Each number is 200 + 40 x the weight over the matrix's rms, rounded and kept within 0 to 999. Layers, rows and columns count from 0.

# up: layer 5 MLP up, 1024x256, rms 0.0505, rows 199-251, columns 128-191
# down: layer 5 MLP down (transposed), 1024x256, rms 0.0471, rows 199-250, columns 128-191
up199,212,196,211,285,264,161,207,119,191,218,198,184,213,161,187,177,204,197,214,188,208,215,195,288,195,204,159,115,250,113,223,167,211,113,91,188,115,211,202,205,186,162,168,234,257,278,211,272,211,171,129,174,177,180,180,194,184,209,221,245,224,287,235,191
down199,179,226,155,167,208,178,231,285,157,149,233,153,301,177,196,266,174,212,219,179,242,194,210,193,170,151,235,147,203,171,257,174,198,194,162,265,197,252,119,157,178,177,264,219,148,160,239,166,225,217,249,241,119,192,230,219,180,164,211,167,234,231,217,256
up200,164,237,173,239,207,149,226,159,166,174,169,182,257,225,190,164,211,260,216,95,193,116,261,222,193,169,154,199,212,213,152,195,175,215,234,205,202,216,284,171,211,205,186,271,185,218,236,154,234,207,204,173,221,120,203,227,185,187,155,160,270,161,175,173
down200,124,173,213,267,222,276,250,196,226,227,177,189,194,206,162,158,192,219,181,195,235,244,216,284,197,182,139,207,160,275,162,171,162,211,215,145,235,281,181,204,123,201,276,171,225,178,135,198,197,191,237,169,187,250,215,160,175,279,217,216,195,153,320,197
up201,196,226,212,250,245,246,195,197,207,132,183,180,197,182,110,207,187,213,244,191,103,218,160,207,130,209,203,93,178,118,203,219,226,196,157,187,258,130,202,204,223,199,186,177,229,205,127,213,179,171,164,214,218,230,234,234,134,222,228,218,268,196,199,241
down201,260,243,210,242,206,155,196,163,261,189,209,121,224,214,259,150,170,203,217,208,200,195,313,173,210,265,241,144,222,212,223,225,215,251,190,201,193,256,301,262,259,142,184,213,176,208,210,287,177,199,178,178,186,220,175,161,194,294,229,184,232,212,165,249
up202,198,279,218,207,206,202,230,246,205,151,209,273,275,225,157,234,170,173,241,214,211,170,198,153,210,188,175,173,201,191,138,156,156,236,176,213,229,200,165,148,239,115,253,141,226,150,111,203,239,240,184,239,219,226,170,204,164,260,191,162,174,186,171,151
down202,164,175,216,162,165,278,285,184,172,205,193,183,185,215,252,113,184,204,225,280,173,127,269,260,233,140,167,256,221,162,196,191,165,184,223,178,185,122,221,177,262,175,233,246,186,199,181,159,141,186,178,181,241,141,193,141,188,226,185,206,155,209,264,214
up203,156,177,236,193,230,265,286,207,249,244,219,205,236,228,203,142,150,180,220,179,159,217,127,197,196,185,153,124,243,135,174,220,197,233,128,151,200,143,161,181,224,196,171,160,225,164,150,108,224,266,151,230,163,178,183,169,214,135,188,176,192,232,130,226
down203,208,144,114,195,231,195,153,153,232,266,280,211,265,179,91,221,183,236,209,195,235,173,207,128,228,245,161,243,166,208,207,154,214,239,268,188,221,229,200,183,241,170,214,209,178,233,272,164,241,140,260,306,221,261,280,223,202,137,153,111,213,265,232,245
up204,144,226,223,186,201,161,237,198,164,216,155,180,245,289,191,198,176,258,172,209,145,273,178,218,200,150,273,181,169,158,229,191,151,225,162,184,185,216,218,232,229,255,187,194,144,239,161,219,201,211,190,187,229,215,199,200,236,165,251,142,159,201,171,187
down204,227,178,103,163,244,156,179,149,178,201,211,159,232,150,225,229,235,175,99,142,207,247,254,149,252,193,221,233,248,239,245,215,157,214,176,135,226,192,193,138,143,295,231,215,124,265,131,141,162,191,147,216,164,194,184,117,202,165,186,205,145,210,182,199
up205,270,222,218,248,198,236,229,244,221,158,122,161,182,184,177,160,243,207,171,167,198,166,229,248,177,160,188,114,168,202,270,169,191,186,166,152,197,182,194,225,195,180,121,168,220,228,105,150,227,213,135,208,203,214,170,223,153,233,278,165,177,195,170,231
down205,193,197,232,214,233,162,158,246,226,272,272,146,194,157,196,250,148,178,134,205,174,184,212,126,174,159,215,166,258,215,210,170,171,170,227,225,233,233,221,221,192,212,245,182,203,198,150,156,254,239,160,222,182,238,160,173,259,232,132,190,131,199,236,233
up206,129,200,179,208,167,179,260,192,232,189,202,162,227,194,214,235,234,222,189,248,173,178,193,188,168,158,214,202,128,208,147,158,201,120,122,163,240,138,317,159,192,237,118,200,192,193,182,144,221,193,194,152,189,188,165,285,211,203,247,186,247,224,174,93
down206,254,201,267,187,152,175,166,203,243,221,135,267,232,184,104,190,173,164,127,191,185,131,130,172,218,262,176,182,238,165,165,177,229,200,202,181,192,214,238,203,171,214,170,226,159,199,163,149,153,178,213,195,156,180,212,243,262,219,212,189,227,256,123,279
up207,182,241,214,204,253,143,232,249,205,208,161,249,209,174,237,247,278,182,137,167,253,177,123,166,197,212,179,185,196,147,195,273,186,156,163,178,155,147,183,194,176,198,190,182,218,156,132,202,243,194,138,202,156,255,219,189,256,239,231,191,176,234,144,209
down207,230,266,247,186,280,192,255,200,170,179,208,189,225,219,201,228,237,191,177,188,194,228,209,157,241,167,183,257,220,162,200,196,166,151,220,241,209,184,198,204,187,166,229,164,263,189,155,237,214,228,227,182,206,233,192,218,170,122,226,168,156,174,168,182
up208,178,237,219,156,202,129,177,136,200,266,198,180,262,192,189,127,184,162,184,184,197,190,140,195,170,213,202,196,238,180,104,188,223,234,151,163,139,221,266,212,189,124,197,252,229,243,276,223,201,218,182,212,206,262,191,216,225,176,194,221,196,217,143,161
down208,218,194,233,170,246,203,256,169,208,181,191,184,291,194,190,170,192,245,152,239,273,232,197,222,161,159,233,157,153,178,225,292,272,179,227,229,244,217,180,174,231,201,279,242,182,230,220,252,178,198,185,206,248,200,169,233,195,267,254,206,179,167,201,190
up209,198,241,245,180,148,236,178,219,188,177,244,180,187,227,207,217,207,266,261,170,187,169,193,242,210,163,142,174,198,237,212,224,219,273,138,197,178,132,210,187,197,239,210,197,147,219,190,228,217,241,179,187,195,268,206,194,203,187,199,162,279,125,178,172
down209,216,239,186,137,204,142,193,154,210,227,228,218,222,189,201,202,187,265,234,172,223,274,154,184,161,174,217,247,256,154,190,198,216,199,223,191,173,140,200,207,201,227,199,242,181,249,142,185,177,229,203,218,173,160,224,192,177,128,235,175,162,233,157,219
up210,215,240,173,230,213,161,228,182,181,238,197,188,196,181,249,213,201,222,186,142,130,227,123,281,147,196,187,172,164,242,166,186,222,99,202,200,221,208,233,217,182,168,174,145,193,199,186,180,170,306,221,211,178,269,153,200,187,184,209,202,199,140,179,210
down210,164,232,207,204,259,169,151,195,213,212,162,169,194,185,214,234,154,221,173,239,227,184,153,164,143,238,237,183,173,202,251,186,204,160,250,222,242,212,153,192,185,238,217,250,205,214,132,188,175,213,207,272,231,240,215,226,191,203,122,226,151,212,194,197
up211,156,180,225,259,243,218,186,193,229,210,167,170,225,249,200,242,190,195,299,105,248,219,178,165,200,211,166,98,239,146,237,205,229,182,135,225,193,192,206,266,208,199,252,157,209,154,165,202,170,198,168,188,222,210,209,182,238,139,209,232,216,171,187,215
down211,228,215,211,159,195,111,190,168,239,99,195,137,191,204,212,267,183,259,202,187,179,230,197,162,201,165,148,180,202,189,177,269,178,150,201,184,188,225,208,181,203,118,167,194,218,254,138,260,235,137,170,172,205,174,177,177,210,214,184,210,183,197,208,165
up212,154,235,212,198,240,171,199,205,212,196,227,263,233,141,225,215,181,271,145,190,196,330,157,272,162,226,247,165,188,245,252,176,148,144,178,219,229,255,201,314,235,204,213,204,255,167,170,215,244,242,245,173,218,230,153,277,270,229,187,190,228,217,208,198
down212,181,217,248,176,214,130,268,180,224,172,223,207,191,102,180,221,182,217,287,187,270,229,219,137,185,283,229,171,213,282,245,207,189,266,180,190,172,190,157,201,234,232,180,204,220,235,165,212,278,176,241,162,167,171,198,216,201,221,241,264,175,116,131,211
up213,184,227,198,292,116,215,246,235,244,242,209,210,138,192,152,250,167,124,172,215,163,227,188,271,192,204,251,189,234,245,169,173,221,241,167,179,166,173,167,118,136,158,250,241,203,198,226,220,212,196,195,141,136,279,184,177,307,149,168,211,195,227,207,219
down213,188,169,208,166,151,160,127,206,231,231,187,161,279,221,246,237,154,154,101,159,255,212,128,183,264,270,259,201,171,148,181,211,193,253,227,113,161,186,151,198,98,253,237,115,267,194,189,252,119,160,196,178,237,219,197,169,256,217,185,184,292,253,170,174
up214,176,261,157,190,233,129,204,253,209,123,217,216,180,217,233,286,214,172,170,190,214,242,177,295,202,152,206,179,159,207,169,152,150,166,183,204,215,212,209,242,124,201,189,237,227,230,239,224,239,183,197,217,220,152,141,212,269,161,181,152,174,206,183,126
down214,198,209,189,165,136,180,227,205,216,169,148,253,165,156,152,203,225,193,170,141,296,192,266,109,227,161,138,148,220,251,240,186,219,240,235,246,154,222,170,237,108,165,193,214,279,170,246,185,239,244,216,177,245,227,175,250,183,151,221,169,262,209,145,189
up215,194,179,193,160,235,150,266,250,173,223,217,221,208,169,171,231,156,202,185,219,184,243,212,175,169,216,240,194,107,125,220,259,201,250,164,203,136,242,245,137,170,195,283,204,198,163,145,210,248,194,173,216,208,167,179,174,307,200,222,152,180,168,157,137
down215,205,119,173,196,201,255,242,274,239,181,232,195,185,238,225,193,219,208,244,170,174,228,182,129,217,217,199,317,243,167,210,118,196,162,255,166,238,200,146,164,195,180,128,181,206,195,242,180,180,196,249,188,202,130,215,239,163,169,212,168,111,184,197,224
up216,86,183,217,257,257,196,206,207,109,262,108,252,215,240,161,254,204,197,201,224,129,152,169,156,168,224,197,247,212,176,132,266,189,218,116,147,123,129,258,164,71,244,146,237,125,193,184,186,207,167,163,178,261,243,196,162,186,126,266,176,301,222,165,191
down216,162,185,229,231,283,248,186,218,160,212,176,233,142,221,174,225,219,142,226,166,222,126,171,184,244,170,134,194,167,188,180,165,197,135,181,111,200,165,145,220,181,206,221,218,170,193,150,150,229,219,236,239,221,209,198,184,176,137,188,194,120,205,223,197
up217,180,197,175,244,150,215,227,181,185,212,186,170,259,314,174,186,214,149,233,190,238,259,136,194,220,174,198,211,151,168,177,254,181,165,172,225,192,165,257,160,187,186,211,167,182,167,183,191,167,154,151,163,213,198,226,138,186,89,225,220,203,200,201,187
down217,226,200,166,243,205,228,167,273,130,230,219,206,177,207,192,207,255,156,195,219,220,212,178,124,234,215,230,274,229,177,204,208,171,241,189,162,148,162,276,204,134,199,215,171,158,171,205,241,119,162,155,198,221,297,194,244,145,200,197,248,165,252,206,197
up218,156,239,232,191,284,149,170,128,195,176,211,219,231,262,164,176,229,229,255,149,168,249,137,263,148,172,193,173,213,189,223,233,139,239,170,245,151,176,303,177,161,191,145,156,194,173,260,234,261,227,176,203,191,230,177,224,175,175,179,229,219,207,141,99
down218,234,184,187,210,156,166,184,203,204,178,193,160,149,227,210,179,160,161,196,229,240,223,293,145,258,245,172,164,263,204,230,184,189,187,214,86,199,141,223,219,151,233,181,156,286,189,207,178,217,194,201,168,190,206,159,191,128,241,197,208,249,269,181,186
up219,265,251,182,234,246,208,177,203,236,176,203,205,237,169,225,167,272,218,211,206,235,173,267,235,192,239,97,177,212,111,191,234,179,251,160,134,195,254,177,220,181,243,187,167,216,229,221,167,206,227,217,238,144,197,102,175,137,173,219,178,202,227,217,231
down219,221,242,159,235,242,169,171,213,250,183,220,124,174,148,167,204,163,142,216,210,207,204,220,158,157,194,180,175,202,174,159,126,260,179,191,248,232,168,190,170,186,198,204,196,184,198,222,135,213,251,187,240,159,219,241,220,171,259,209,126,236,159,168,189
up220,146,239,140,204,135,171,252,178,200,202,153,225,249,193,213,155,226,153,262,190,194,189,174,224,175,137,195,165,178,201,223,188,151,125,194,191,187,226,234,186,206,136,234,222,156,131,224,193,176,194,198,156,251,252,164,183,264,196,249,157,279,148,149,227
down220,182,223,180,134,178,224,230,162,207,238,137,161,201,163,193,200,187,204,191,219,236,223,240,193,172,178,220,191,285,213,280,133,184,248,134,207,232,180,156,125,263,184,246,222,184,222,202,123,164,207,220,180,241,242,215,134,240,209,223,201,167,156,157,290
up221,207,262,218,207,202,143,243,215,191,192,212,162,273,182,162,172,171,185,157,185,226,204,128,292,196,200,287,192,222,230,191,230,174,226,162,227,180,259,278,210,217,164,126,206,155,214,192,199,105,191,209,250,160,263,186,223,238,174,293,199,141,174,229,191
down221,235,198,194,186,179,169,185,192,220,215,234,184,179,277,230,207,185,171,195,72,192,218,231,144,247,202,173,201,300,208,193,231,247,171,176,137,178,253,160,207,230,186,195,180,280,169,234,226,154,162,186,193,218,123,242,232,170,191,252,147,178,147,214,200
up222,182,225,277,205,196,172,212,262,152,180,159,238,213,214,223,201,240,191,198,155,146,148,175,252,184,204,229,121,199,156,174,170,173,162,188,271,241,181,182,218,173,192,248,229,211,285,223,205,256,200,154,271,144,219,144,197,276,168,262,197,187,169,216,250
down222,187,245,259,252,217,177,240,209,149,200,163,169,178,181,181,191,186,217,144,160,234,202,197,196,255,189,198,188,251,185,132,221,151,182,171,264,253,207,189,270,181,245,236,203,164,227,216,277,198,174,251,235,223,196,168,191,318,142,194,270,227,232,153,235
up223,211,234,189,183,174,198,210,130,216,208,227,274,186,137,195,178,188,233,212,219,219,154,202,183,138,144,257,199,165,240,177,235,236,156,140,177,192,171,206,217,236,166,198,225,197,221,255,252,198,169,211,187,200,207,182,204,211,196,148,98,193,264,89,224
down223,202,143,217,218,233,229,204,234,170,187,258,212,193,181,208,203,176,258,184,186,178,235,215,230,134,218,209,191,155,177,199,213,191,233,237,227,244,158,208,207,215,205,162,161,237,222,177,211,191,118,109,236,234,170,225,202,225,272,197,222,203,183,122,173
up224,170,272,197,203,266,231,229,204,198,177,143,164,189,180,233,197,218,183,256,182,154,157,204,229,244,159,206,255,147,169,214,207,91,218,205,202,165,166,283,237,196,208,148,212,143,219,210,247,244,192,199,200,236,188,179,170,244,200,188,176,257,236,192,215
down224,177,234,187,212,216,232,194,212,184,193,248,237,172,157,257,187,156,175,164,229,217,196,202,192,209,246,257,187,173,177,143,156,247,225,227,175,223,198,155,142,199,217,250,224,179,252,173,217,252,206,159,151,183,183,197,169,240,235,183,170,265,183,142,249
up225,181,179,235,183,234,195,254,182,306,193,207,249,226,162,215,260,188,162,257,187,198,273,265,200,203,186,153,100,181,259,161,220,156,145,116,177,278,193,188,224,112,226,192,211,218,219,147,241,203,158,172,174,212,157,167,189,226,226,241,201,192,235,245,161
down225,213,184,194,158,186,226,211,201,184,235,106,193,136,283,168,229,158,223,184,159,228,230,201,218,218,198,164,159,172,238,217,194,184,203,207,201,252,207,229,218,188,232,237,217,221,179,216,241,228,229,154,166,219,158,214,148,219,207,180,162,229,179,144,247
up226,215,196,241,221,205,220,214,153,215,200,155,218,216,216,150,247,172,291,189,171,175,213,155,248,213,216,228,207,231,74,206,251,230,231,201,171,237,205,181,247,195,198,198,168,222,138,237,195,210,172,177,222,277,202,157,235,189,215,209,180,232,252,198,177
down226,171,231,134,219,251,209,198,190,189,165,183,239,225,244,246,231,149,118,274,239,222,195,166,188,225,225,182,152,101,231,209,195,234,204,288,199,263,176,186,168,228,255,223,222,118,198,186,180,187,161,196,168,230,105,186,155,135,195,273,183,226,141,162,186
up227,163,207,215,176,190,176,213,164,219,218,178,255,171,160,158,217,165,234,220,266,195,209,148,173,217,208,222,202,201,265,216,158,224,150,215,246,180,142,167,155,145,144,198,191,180,235,170,198,151,177,212,213,148,216,158,175,278,197,199,181,155,174,158,153
down227,230,249,151,203,134,165,194,174,176,195,149,214,206,188,175,230,251,238,152,267,205,259,278,199,155,269,235,200,161,183,282,254,138,240,161,250,158,190,226,137,150,154,205,267,203,253,163,215,182,223,167,293,302,145,204,187,212,220,189,129,171,230,170,239
up228,245,169,174,252,208,215,218,256,270,124,225,211,188,198,193,222,230,241,266,179,166,201,256,143,264,178,127,139,165,195,211,181,114,143,180,164,165,113,220,165,229,175,224,115,163,231,177,227,173,211,172,235,169,244,187,191,205,225,161,178,161,165,158,264
down228,136,112,126,214,186,141,205,231,203,246,222,204,254,186,222,159,282,113,234,169,186,210,221,173,230,271,213,182,197,195,247,167,201,165,245,222,190,92,121,127,190,179,258,191,227,170,210,249,259,192,240,240,168,190,205,252,232,260,243,172,148,218,183,260
up229,174,267,262,292,185,200,242,256,258,151,102,125,233,168,171,223,182,213,201,172,162,214,217,246,181,229,204,225,234,119,254,298,248,204,177,198,146,188,182,190,222,121,191,261,169,185,184,152,257,204,182,187,130,205,219,237,163,259,197,220,229,200,187,169
down229,239,272,197,178,226,191,238,212,156,202,169,173,202,176,256,180,225,226,230,199,144,184,210,307,179,223,252,198,187,107,171,239,129,217,224,253,216,195,228,170,246,197,152,215,192,123,231,143,256,202,259,167,153,163,203,155,202,252,198,171,168,172,231,139
up230,199,240,198,198,186,122,214,219,188,191,161,210,236,232,173,287,290,195,252,180,203,239,254,185,159,216,218,97,162,189,135,264,170,205,181,177,201,231,305,245,168,183,225,231,152,171,186,178,212,254,188,190,231,240,194,245,140,205,191,88,210,253,129,225
down230,157,190,244,209,259,163,208,221,178,167,256,233,294,237,183,214,179,285,239,205,129,233,249,204,168,186,213,190,180,244,189,210,243,182,239,197,228,148,185,279,171,227,203,151,223,197,185,133,190,255,194,249,186,159,169,231,137,169,263,226,226,217,171,177
up231,218,249,294,228,205,133,248,288,139,225,201,165,189,185,182,242,178,182,154,239,187,177,184,218,194,222,190,226,193,228,133,241,183,185,240,232,154,231,224,161,172,189,221,246,150,142,214,217,268,210,247,239,175,228,287,211,227,175,200,229,171,188,195,207
down231,183,189,119,182,262,195,238,290,121,184,223,233,160,220,199,99,166,203,233,181,95,191,193,214,161,243,200,213,215,196,193,266,218,173,261,165,191,206,165,226,215,245,197,179,222,190,125,186,204,237,270,169,165,189,297,219,167,124,165,254,202,214,196,216
up232,199,205,201,201,201,154,207,220,246,210,181,157,204,207,139,167,218,262,268,115,236,202,184,206,159,226,222,172,223,212,122,269,144,242,239,151,152,244,188,248,208,143,223,214,132,141,279,236,256,196,192,230,171,222,177,221,173,147,218,191,194,124,192,200
down232,223,136,225,233,210,150,218,184,148,246,132,207,250,201,211,301,240,225,230,232,239,201,186,213,152,175,256,183,198,165,145,219,253,206,161,153,228,126,201,204,237,188,224,170,183,214,207,162,206,217,179,245,220,133,193,139,218,198,237,237,259,174,191,157
up233,206,207,213,250,202,159,135,185,180,199,151,266,198,226,207,217,268,233,158,206,210,246,213,174,137,250,209,171,184,153,220,180,218,132,162,172,206,119,195,181,202,296,232,163,134,220,232,145,262,117,179,211,179,164,144,207,153,174,235,137,222,232,190,194
down233,131,98,233,201,146,179,241,226,217,202,237,137,259,202,164,217,226,158,113,184,264,202,240,117,204,233,228,202,178,227,140,258,253,172,249,202,199,189,154,177,192,157,214,168,165,198,115,191,169,193,226,184,184,219,239,186,203,260,164,223,224,245,191,198
up234,208,153,171,232,231,187,281,266,121,159,227,231,263,215,180,223,174,219,223,243,240,220,172,201,127,217,193,164,168,234,154,204,225,177,182,178,193,219,274,208,200,162,188,236,84,173,246,239,155,222,199,157,146,268,164,175,171,180,192,169,169,201,208,159
down234,168,137,180,233,251,191,232,193,232,117,221,245,225,140,254,236,217,164,190,133,222,98,222,197,235,231,228,230,227,266,241,166,249,155,206,240,94,199,221,216,218,173,192,220,108,214,145,166,163,208,240,225,237,177,228,283,151,116,176,160,151,206,224,179
up235,178,183,156,181,268,159,166,185,262,166,169,203,171,243,127,239,167,157,245,164,203,218,192,336,161,237,242,179,210,76,169,176,196,116,160,222,169,257,206,301,176,151,216,172,177,232,141,202,193,174,196,149,222,277,210,160,222,162,193,160,240,252,181,195
down235,260,241,219,171,232,170,142,147,237,198,265,155,170,158,93,224,173,217,234,253,196,229,260,206,176,201,255,199,178,197,218,231,170,240,242,198,191,234,217,203,240,212,207,178,166,201,247,230,164,243,145,224,245,219,252,239,158,119,230,194,210,103,122,236
up236,235,203,191,184,300,138,215,136,133,164,147,231,156,212,106,211,255,161,179,212,187,227,168,266,86,209,207,162,236,152,165,224,111,167,120,217,179,152,214,201,149,205,112,141,125,216,137,242,199,229,170,240,116,249,218,158,264,250,212,191,172,192,128,158
down236,209,227,192,236,157,134,245,145,293,225,175,197,171,259,198,185,232,250,175,129,167,257,250,226,157,142,159,217,187,242,236,223,204,135,225,180,185,142,293,188,147,255,222,149,198,121,225,197,212,179,162,178,186,184,133,231,114,217,136,237,181,234,183,173
up237,179,207,225,183,206,172,217,231,295,181,200,243,207,164,169,276,208,158,244,216,180,282,161,174,191,193,260,141,136,220,169,215,210,198,148,114,154,235,213,209,224,112,212,204,130,299,251,178,146,118,147,230,136,214,192,177,170,174,240,214,164,176,193,175
down237,146,173,235,114,195,209,271,237,257,183,190,181,164,199,226,165,232,206,181,206,157,279,93,203,206,254,273,99,226,215,133,190,217,182,203,261,117,207,203,245,209,185,184,229,145,230,166,185,265,183,227,220,237,154,254,264,188,192,185,221,222,192,292,280
up238,175,251,222,184,249,157,224,153,223,200,155,210,214,188,248,158,207,180,124,248,207,229,225,220,166,181,229,202,116,217,147,178,177,185,176,171,151,191,174,223,185,209,152,150,163,241,165,124,161,211,164,160,163,239,200,228,173,187,241,200,157,199,181,136
down238,162,223,281,229,239,191,211,246,157,143,205,271,165,248,218,250,166,192,216,195,192,236,200,256,176,179,209,228,133,186,141,258,159,167,245,268,309,150,179,244,201,211,213,226,119,177,152,203,301,167,193,186,172,220,160,165,96,178,146,209,209,201,162,194
up239,289,301,272,199,203,235,198,170,295,219,177,202,175,223,136,207,185,165,198,171,192,176,199,265,225,111,215,180,192,165,215,166,190,186,222,128,201,141,193,232,160,218,151,234,221,209,194,194,151,195,220,216,190,256,140,296,177,207,171,175,241,127,231,212
down239,254,205,199,201,232,213,187,180,160,175,184,233,163,188,141,201,200,169,211,224,263,171,238,253,241,171,196,200,140,216,192,175,153,229,198,219,226,123,193,153,203,167,209,229,179,184,240,215,201,287,269,160,243,198,201,225,171,235,188,212,207,244,205,229
up240,170,164,212,248,237,155,200,205,216,165,101,132,206,219,154,185,191,161,242,200,271,149,206,195,118,126,238,148,219,168,169,225,177,160,129,244,170,145,255,179,196,115,185,186,252,139,167,176,171,300,138,190,229,217,230,138,146,205,194,255,179,189,185,125
down240,190,190,201,222,234,164,171,215,182,212,146,243,222,142,165,270,168,199,245,205,264,174,204,230,222,231,151,196,195,164,216,175,192,220,189,204,213,164,261,153,183,162,287,152,189,234,177,210,208,115,212,279,174,174,240,155,184,202,206,153,231,144,133,180
up241,274,216,182,222,197,196,286,197,226,160,231,256,249,255,157,155,211,207,194,130,210,171,249,158,230,186,160,167,113,191,161,201,229,163,211,145,193,133,193,252,177,167,198,117,151,166,172,220,147,200,150,189,182,207,213,189,114,225,159,167,218,240,183,149
down241,189,215,187,174,218,187,134,216,153,196,165,261,191,193,195,156,198,150,270,246,251,230,246,227,242,225,202,230,229,217,222,196,228,207,195,201,226,188,207,193,202,271,224,210,168,182,232,174,205,173,228,188,205,177,193,161,149,262,88,261,234,148,199,160
up242,184,212,174,187,189,147,182,203,194,227,265,210,211,220,190,213,154,168,153,244,248,286,155,178,161,211,84,196,206,163,178,244,153,164,119,186,198,239,167,174,160,145,228,189,145,162,198,264,296,222,215,130,246,201,230,179,223,165,204,181,222,272,187,176
down242,230,213,226,192,143,207,216,185,234,163,192,220,200,246,221,227,181,167,181,279,242,183,230,191,190,120,148,177,206,147,187,229,164,183,226,230,173,241,182,189,212,136,183,195,154,184,178,249,256,276,267,187,243,194,201,236,204,309,230,243,238,139,216,238
up243,199,315,243,184,207,168,263,240,262,150,206,183,230,232,167,197,198,135,189,140,247,216,225,175,191,235,194,170,185,207,165,229,206,227,193,193,175,213,176,280,244,168,199,195,129,180,188,165,184,207,181,253,289,196,136,295,209,214,181,147,256,237,200,204
down243,209,310,193,166,168,181,281,233,162,177,166,209,237,221,198,265,218,154,216,239,255,200,285,184,151,187,258,163,195,237,220,239,138,191,172,209,187,184,169,208,206,245,189,227,211,195,231,199,255,164,201,166,193,171,157,247,170,170,213,176,233,142,195,150
up244,217,288,175,217,168,191,209,131,126,148,117,231,149,225,179,174,298,197,156,206,132,200,131,193,154,241,193,175,176,124,174,226,249,150,149,277,247,194,232,174,244,228,216,191,223,229,221,242,177,197,131,192,169,181,201,160,209,243,235,168,246,218,195,98
down244,191,200,205,258,135,183,103,158,195,139,202,230,176,201,201,193,246,157,214,222,140,181,180,218,170,127,182,242,160,168,224,207,178,192,197,143,164,234,172,206,204,237,249,191,246,213,219,235,191,168,216,267,179,175,174,108,167,153,253,149,137,175,210,167
up245,122,252,156,248,242,176,237,250,127,241,79,143,241,164,123,223,167,179,122,168,137,259,115,227,177,133,250,218,185,209,190,165,211,232,176,238,218,177,187,223,256,32,132,163,235,163,198,186,234,213,174,246,219,140,174,248,244,213,219,219,208,245,211,93
down245,240,300,256,259,175,152,129,167,147,189,207,170,180,178,247,176,129,217,275,157,186,227,157,159,156,198,268,140,179,216,162,219,214,218,190,295,237,193,187,182,197,178,128,206,227,237,222,140,216,228,196,182,197,210,193,251,231,189,227,195,225,179,215,144
up246,241,272,203,169,242,158,257,200,136,238,248,270,207,227,149,177,184,218,212,204,205,264,197,193,219,188,194,232,239,148,273,234,193,165,169,229,169,209,186,167,114,196,203,142,257,158,154,107,230,203,112,206,188,295,210,268,260,220,217,173,142,209,222,217
down246,85,183,123,210,246,265,202,240,190,249,231,225,164,232,207,134,171,201,211,85,154,194,167,147,209,197,282,185,133,185,166,237,168,142,180,233,201,216,235,157,167,195,119,257,222,171,209,213,176,143,294,187,257,213,222,120,158,253,300,152,135,239,157,251
up247,176,224,146,304,272,170,201,216,197,163,160,284,168,194,196,218,249,192,214,146,167,180,189,226,206,162,219,166,227,196,204,173,227,239,196,213,210,242,257,222,122,210,83,169,155,183,269,242,253,282,189,208,244,200,113,218,193,110,181,164,209,223,161,193
down247,214,223,148,191,252,221,151,182,147,302,176,261,149,246,229,187,179,156,214,220,201,131,210,192,174,158,192,238,199,257,244,216,201,207,165,183,264,184,177,172,200,191,191,164,186,233,243,153,261,164,122,194,181,137,161,241,214,166,143,98,196,219,172,177
up248,253,174,239,188,213,127,257,196,204,251,195,145,218,263,192,227,176,226,235,178,171,314,150,202,232,148,197,220,177,225,196,231,159,148,236,203,189,240,236,203,287,142,137,195,217,187,107,217,212,301,208,223,219,145,220,172,244,175,275,136,146,122,231,222
down248,142,147,176,263,119,134,223,225,224,226,155,243,198,214,180,167,246,196,242,186,222,238,263,249,212,237,193,185,186,255,156,200,195,163,177,226,227,172,217,274,172,268,259,149,216,197,108,207,201,228,172,135,201,177,203,253,183,184,171,201,131,209,246,142
up249,211,252,163,213,232,131,210,165,244,241,209,157,246,215,200,192,298,143,240,171,114,218,116,261,159,230,152,171,130,161,143,216,190,226,192,215,238,165,245,195,232,203,200,143,200,200,168,212,233,131,229,325,261,155,227,179,191,223,207,169,197,237,149,176
down249,113,206,215,223,167,247,215,141,184,154,168,175,289,188,196,140,229,173,212,245,189,203,208,177,148,154,127,205,188,226,147,232,228,209,176,137,152,204,96,207,126,155,111,191,190,248,174,180,213,163,228,205,162,217,311,283,230,187,196,103,225,128,215,179
up250,216,247,166,172,169,214,258,166,285,229,184,189,230,226,152,150,176,206,166,220,164,176,167,219,158,145,196,232,231,230,197,158,227,147,199,166,170,245,211,247,178,188,195,108,187,182,200,222,195,191,212,145,212,265,177,219,247,172,275,185,207,186,226,198
down250,212,278,193,178,263,257,206,142,208,250,171,132,280,215,283,230,235,184,177,233,184,164,193,208,96,196,278,231,200,138,244,118,230,228,235,240,211,228,116,172,226,205,202,159,206,231,194,263,203,191,237,137,207,198,242,216,217,206,215,252,208,209,220,219
up251,237,260,171,196,218,202,155,300,217,188,178,184,239,247,235,157,201,173,125,156,224,190,209,190,206,205,120,164,195,214,168,190,141,172,215,172,197,231,235,152,183,217,177,213,158,172,205,202,243,194,211,259,209,240,179,244,178,148,164,216,210,201,210,199